{"d_model": 96, "n_head": 3, "head_dim": 32, "d_mlp": 256, "positions": "rope", "rope_fraction": 0.25, "bias": "none", "parallel_block": false, "init": "uniform", "init_std_up": 0.0558, "init_std_down": 0.0, "optimizer": "adam_variant", "warmup_steps": 244, "final_lr_fraction": 0.0, "train_tokens": 83850000}
Each number is 500 + 25 x the weight over its row's rms, rounded and kept within 0 to 999. Layers, rows and columns count from 0. Numbers have three digits each. The size before them is the row's rms in percent of the matrix's.

# layer 4 attention query, 96x96, rms 0.124, rows 26-31,57-63,89-95, columns 0-95
098:453449538495507489479539533479511498543517492454464483510483451499473501506471473486506479501504482527473485456547490489491508473481501543488502448467488504456513516480508484500478518466473494472510490517504472508516489521472531531498521506543547498513467490445523525500467514464491495486
092:478453478478531452528450500522506498514487505499499503500502489493471495490502497492448508530495527536554545502456472535524441494480470496486458506495512503507501507463519522475494519509478510456515472448484493517495512497513515544488472513510504503508516525538542466511531540454476525488
092:494493494508527513524520499519492526499453459505509467477453492487510502493506519476500509506438482484502496492521524508528486473515519505523492479475564467464523494498415516489527492526483483504478473514478517487544515512568505494523541486523485482457497488451502518547528478510506498496
142:546558467514506474492515474535505551465475499520495487494515529507509492524461520538470511507503507457495544512456507448510511519511463491470520514535482486513490500503524530505492497497509509478517463493499512452499509463503487518480461513522478468442516505555461481484483490497543487532
134:520501500476484518487463513485466464500459506490488510520517485505496535501498464486497490433509534528502539461472491537487458463486527480446477492479485539521468506512530498512489515506520483469482453503495545494442529504494500509502487515472516526562504477474531506481474488528452500509
098:499518499551492422502516485443480545463520497476510471486483527493512500526483487552487486496489486439511502492463479519493479508501479489444512487536521521518478513479480516478515514481490481486469506455543507470477480504503483522486529481462505439496542506529525502490514498515522480500
101:472493503512518501470523532473559497510487521501505493499523541507480460498507504545445549468519498454444457524536507480510517507482494477508481495504469476486501507526508481543481464480526471533485521491523553525456484501479489520495472515485511503497499491527486477491505504508574513469
091:496528473474481510511514535521491468506503490470453487496484459516524498520481474440521486485498531499485482469510501478530485453494497502467490512438508491499526450485473489518518470503501519479526469511547500511481500509524487489505492490520481494467429472444541520492485494463477551479
074:531463500450436468473501536493433505508478510486490497469521507515487504499526487531487496521507513483525472529517493500484472508536482465513499509445473545467497488473500516477486483522532533501464516509470464472531458493473500516464511496496530470501516503528477503514548468475525530489
106:516500439521508487515544487501515553462511487542497493518458488509528441515465548492486504481524489480485539518514539478478512500557455522514491510493504526474473495480469502497518490504520513522494482537484530458536432506508508504487451505512496471466532506511514476496494496479504516501
134:505528526526525523498477545497485461485457530520532538485480522521488469505485468496516478521521487505509543544502517491493473499475512508464508489502500489463486487525463463476522484508502512487493564554498539451481479476493481486475484495520534489507488522523510500574513446535500496504
116:516514510507482525451472502553477525517492477495529484524542504499493500513514437492504503488516494472512479526481510480547462459465478517494477494521509492538505522533438442506540513508447456473501501464542507465515527483525525505493486512538507457491504498488488498520515473509504518515
099:535492505495488496510539466533494575476491559526501520489485496482493466527474498531471500480487471506477456511518527478487500518494497498486514486513502528460492507512489484485463483502530532539468461531540494504553491524488489516467476513535523511499556503525484456487517478498519545537
095:480499495521556477498502508533535532489536494499523546493440492461502491478455529507501523464481514477452509506518463499497512520514480471517495491485529482504520508452489520471490552530504550519487514476500511507502467508470514505485505501518468464479540536497537490445518465506465482523
097:530477488462520484502513530488474503528484500506522484497480489495503471472474455474493498467528496498444503471495499500546480476542488530453478525482514474479536513487499475477558519456485527509500478506464521473477540473507549511447532506452509490461510496483533502520503478494495520542
118:485436483463516470483545506472520474527510508482479481507522519472510513468501538532486529518492522526503515494476547481527532507515498513545511501505487469446524467512537545492508480504529494493515493439477462511546535497493528492497491526481505534462500495549496489510527513499539524485
132:497518518520515529500558458500543538453502477481481484492505502497532511497460524524491474533481488505501500490511541466487524485495499518500519489477541479493493499520504469507519461499510497516477473453493473515533496474579517492506474468486509511502498503511440523541515468468549455523
109:507548480518532488534446455523510495499504502474520513482504462522488522517443498532480446462495530508462490481501489520459494520491492432500495498542493494504517500494446528529481456486535516471450509487482472494515490543498475469538508509550505499490477501476489508485513490500498501509
130:508510442522472523460460540502471500535470494487487499490530452492474481484529457518508470472520540494461496472522490490479474519482508492505462513565489507544519496483500512530507497502506492452475496544501523481495476513491497502492491497523524524449495514504532493478507507562445509482
096:494520541499510513490503496511546490499500552495485503504471489489507501496522527478492463507506503474493483543497491494486535512527460487489534505506513447542505526481470457503521498499560497499488530516463547523518472480511509523489532448476514486486532497503443524450490489483436508455
# layer 4 attention key, 32x96, rms 0.115, rows 25-31, columns 0-95
107:543490485466461537440485515530464562507495518456471479501515535510487491482460482520521486517484490492524508479486535526509473499496474531519480542489518520500489506514438508524461503482510500505503498566505484459512497495541482467548500502529481504497481509484538484476507478519498479530
106:516499485494502506486440465513499525450510492482507539517526551481522464510492506501501461475490508482542487521508478554495477460520522511493487544483474486519455523521458467460519465552478504529474481496497472484468522507510479511527512483519528471523505507451473488548512502507489503529
093:485530499504498563525530530474487520482483499521469514549499475535537492531525522486543518469486506549473514493485496493463526520479515476506550464516523507482497495504475505530471455512560520559528544499500522500489527505535487521528533482510480503486492501464509472483527529495485501497
133:495459505502487503539545497514487498480496531443445486495497490512476536494495527491503491517521489519492501504520531468512571526470485513496553473502512472473517452488478501521500464511492489548502505469529522529476463452502472520474514459458538484504516473500501499518486450479498496477
100:494486451503516532538501518541497489556514501511546542547505502510452500530533489494502473499457477485484514480491472518491515496508491500545443500513523510534492571497497476549518516464504479548492513487524461527539481533465500502514523518491496491507499501519470522477482494495469488512
117:454500512503509511486484504503510492524525491554513530503516513496540460501496478477488503507504516502514507489447496496486446451549496513527442572470524518505490507496520490513487549500470502495530504546511462532530534561521505493521540504514454493506466523499498490505487509529521496502
105:475521527468476515459522534461477504525522502500455533513499525492474533547483482497523485489560514510492496504497456472500499519517509510495489526543516543494511501473524520484501502512494451508513509534525542488483533460534496488454469482500525470505478512479528500491484430524453486505
# layer 4 attention value, 32x96, rms 0.0849, rows 0-10, columns 0-95
096:514541444527504541534511490484484482510532503455503485497492509527517477472418492473479509465506501472550472536494465471529513517487534487495514490515534472447513490487483532463505505493500470502501503457497554490505506514495509535465479534503489477505506471504529481517515539482516529507
088:476441502524486526488485502544489477496517512531496484477451490474484495533500492469506536488506490513506517429533462460489507502493498491561489521504476502522477476494474499483494495536503479483515463509498500495433473487550506487463467451529499501530495481473537523506538526521518513514
102:475556523489500483487523566456543445487474466478484501547483513460525496480473497477484518487531530522495486563518490488515497508473510491434508479523467456475530494511519526528506508487508463517477507520507523496500521481504506479497497528557484484512508496487544503498512475486509506523
105:503486472519488435495519527487492478519529524485485512518487475488507503509501508511461511522492463492454515483473496505457505490487478511483478524513542541471465514505546463432565522495511556496477458451527503507460497485489497537487519531471505487480497478492519509516497535529498479491
101:531521517553511502474501485487509505476503490509498490476479502515504494474548496497466515445482510492498469454480482476504489503494527446487468488494468485501557519516484519522497470519489521463501509511467506491554492478474513448553543518510493506527519509501508505478532513554540495565
096:513511461509491549485534459462492532502498512487487498498480469506490496494474489468518440455511478500451497495459469451503514493532504496448539525480493447500551530509506522502509525480520518506503457486478497506483519501536523481524506465539530511507482470488480467525493525529501535530
097:498517448453500541461485512515504511521524481517546490528488518542482474472524481486507470512500504483445515499474506514516487513485509462511478558481529498491498566486515491521515460482477480510437545523528503489474500505489491502523467484523539494473488518507553486484478467504526516489
089:472495462488529480495513522526514469515558477530499506521516510503519528491542508486498475486499516513459500465451495513464523502477518501538461513502536515515468507469498526538462496479533507485524522487548508525536485544534513536461464499458483508527499525557477528495464491485488505490
109:471489528474503480475522476506567492478486482514533516505519521506509490522520507527501499539488515476498500498468515504437505491547473504524535529513531441485523529480502472486534462519528489451561493471499509512544456507534497529497515518524529482503500467503483517545499530505510479491
101:548512514528516483519478533504505495486513495515492508507494475469522519490515529511484518507481502437527469497473445520486479488503474505516509493483471510503535439520547479519538474495518470490527515501491461502498511514517508484491474515463477470458466544451485511471499518503493588506
111:534493475484505532513542491565509467509520551510498487484503487502497486512487506521467458492488482487519521529540482493536507495513506531490481515494507528539483471502506497513490522438499473545531547500502456508528502488554501440535496522523500467509536497493536508526501461513514455503
# layer 4 attention output (transposed), 96x96, rms 0.0946, rows 0-9,32-41,64-73, columns 0-95
095:543498511504526497466495519508470461507462525497497560442473510508492505500486539503487538468498489526511513529529509498493484461501485523488570488467506507507491525480498502498520556543521514495509482500537511453474456490523477509481530491524489483527526458496537514535511510491524455526
092:485479506471461483511489531496504470520503494556484515441529517494492488515497497512505482504500490525499509512501491519457468498530515518463460523440495495546487523505487472511461505517508464511529516520521524519502543549510443484496559480505514483509521484522524563501531481500457488522
104:487531487502504538510481494500483509464465526491520461508437502499538504441495538490494526492482529520522529492524478476475560539504504482533496497527501483531521532485518492485518544533489532510450470482529476495501496512525542483482501518539482520518490536482504508493425487507493490515
081:511474485522520490506526512501523474496538476496511496500509560509551446474520490491540507503483487502506510520520531502491490388504485545480484528449491517477505471498479509514514481486533469470538480528533473507499516540524509516525483535512485473499492484500501502515514527502523505536
088:491534526507517506525502522492500507486467523507514470522510502500508459492473572526441497461468509513465501487505509516494547497487470494467439508519484466516516522529484488490521538560472518528505466488503484521556498521496548474494509501493516520531492525488493499495492468533540530527
103:524551469505465491508525480487529510501529484519496491491513482537576481546481467522473490504479498499517522518482513509450527474525467485500527483449510507521524492488515473464538491482483510488505494504537499484495500478530542494521530549538509471477493492463476510539546488448509502512
094:509477513539522505506526497483445490480470496494506499495519544480451496506516452513528451493475497486527541472439482488505466512498498488481475568490509516487500499534492508483485484456524526527468501480526524515494487475513509519532533485483523464500482564488511469528467514503544494484
094:482463518545466498517502472474529512500529471472457489515465491464477534443492526489499520542504489474500500452508494494519488554498522508507518477514469472460481514502517520485506499491502464500516481496486480485536520538500496538465505555495462506479531559500502469506479499509553509467
098:487479475484475518458497518501545530491489508476489488515486452495490534530507478504494500517521541477491512514533476458514524434495462466555490493491525517517481457531490477501516483480484521459499493494485437547493449501497500543517493501494488495485532532488460468507477476506496476461
098:526449554520450492472477478497539488427501480501487467516523470463519492488525555510529522502478479477494510476519536504473478469536498504469486510549517506528525499502489507490506489541501464526514484511477510479507542527509524494478493519480484486522517498521475553472476484519458500499
113:492517489500520498471464499527446447516488526500550504510529519534513476504472526498509495496459516511566534531523491496474505468492520467486516500469492506531506491524505499517520493410522533481502511510523532451543526479493488447496519523501486511501479531541493509500516497506489477480
095:495469529478463486502467535489500519517506498533522488522513486539472529505511516465491513496521490447468498482514520460490505574513512465505489445534512505511464502521516503506540536492483474473512526496518507473488518536559500497477474502499493511459543540495505539548475482525479521511
124:486538474514523509483485485493496531504506460506516537503532529513508480476445489476532526512453547510528503561493495515501536519466486530471492476515489491494505469510496521482524471465525555503472512562531530532474545519508544478500515502499482512520473514538508494506507496469506458506
126:511463492522483489493523539485516514480546507469500495517510512506517508472512602464502522512519496506510485496517497494526548548521551511484490480511505525514489493539554489551491507542496443472497485481489454499508464515487499487505496543499467475500515488520496515473512500542515509512
127:509544511484529501498459460520548498513465492535515495485504476515505476546493479505488501505459506506508541503508497528463491424460437482506442485544516468474529486512479493488494513506498509507505472499521494513514491483497544485517490467507503508443534469468504466513492454511514514509
107:514479520502520447495485519513485465503500500513549535522499506510494506527462442487506477480504542490507500502502524522480519473493529450511480492469480492502506505516502528545515507510490537501494490521522532418464483573498546451499498507505480474463484472501502465485485525516502475526
100:516497529469473499525546479477474495489435487522479483502482518463476465538501479496526484470492480502476516454478449485456489509502496475492489550441493482488481486537501511483508501473532523552494489465485521516480515486495525509501526469472525470471489502492518469534511450497489461519
110:501459532523507497564543476465480495481497512476482489517484504499475474488534555482487476478505462500462476472493487525472479539532477531511537494441464512534503492499478532516532513469515465471528482487509480520493464496552494503509524520463497519495493472471486497445501493475505501523
116:523484486512501475478522539508532505473539501469495479536525522518494515505518526538505469500514508499478502499534505503511516454503469536501487520500483503521503483449438495549529502517484514468545497458477456587487442516484508510515537511498482495527525507485483479494508495494534473502
117:520517513510501491448478491502525529472506450498502492502504490511523514521491537502528513495515483487464539524527515525542449401521486515499460495531547517487524510508454463501480502524466484486522513508491509481490520488533519486510492483479498513541524451493522503497525473546520516521
077:489488503528537498481525473517464450558507502516486489528487506507515511507493521539490489455495526530491522494530498516469500505534500519451519502463434488519496534493502477506515558482472537498517494529495506506542457444526536543446491514502499477514480479502493515477518508476506477523
082:519497524483460520538459513517511521481473470506523522481463482467521469532524498522491509522491509481509490487482534436504501571502461475506494511469532515498509476540490497498546512502461482484480494511499529507472463497516527475541489500496519478490484494439472494539487504545452514524
081:528523476513483550495504481471471510434505494484531507483460504492472513504503505472503482486520505483508530454541485468468506527507534474502485515467503466522497518481452493510535540495520500522480482486474496498487448500561574489501519514525505487522511521453539496469496489490500498535
084:482486495497510486508536505538519500478522520471492467531467513507489469455533551504501517524539500560488510486513484511518553506512536521471528525516536481511495485517571474521458529511494490476480469467507461502516492495492516515518482550524508507502525468498499527503469526529546505537
087:532475507521543495485484524494497505493517510439507500493499511470505464518523493459527486483494510485522531489527484492458520477506483491542460480477515477495528499517402496510531516472451502545521490475458498502507465499517554457514525491498475522506507488476498523472505469534494503528
084:537532537509496465473443478535497472489469517497471507496471522545495487561522471522497507508536506492475497487500517486507538582513514500486511525525525466511458518538496485518516513545475486499504509487548512507488492536474488483546501510497496482473505483484514493510446488503457499517
096:506477487488556485498564512478462471524492488487485483543515488525515510503490534508510473471467486522494507491517470548516517557516506470500517531504496484497519504500500519497517493537507531471520524526470480545507514458507502527506509555493491527541440474536480486452482489462507477476
091:504481490520475535521513505492473475540492497524510519508495499486442511483465477452495490533490454492502530519510468538514444459507498467495480523502509484509520444523463467485508493453481479481510497536508517459514489543562508495466511515489475505525488534521531487513522460470483499516
086:446523513498475474516494520494483509480508511505527518507513482469458499488501486577518495516513497556480489496526515480480520440492540553491552540514494506519479511509542525510440512493502531511511489500522490522466515513473503494535501489510535519495549476488507519526516457511517520533
099:487503449540454515526515502479512507447505531502501492481477528479476526432474520492505507531524482517501538499505494500496473422468524487493526509557485497525515491473526512499496511510515505525483488479526515502531496508503467507496497514559506532535539516488538505457472456476497499503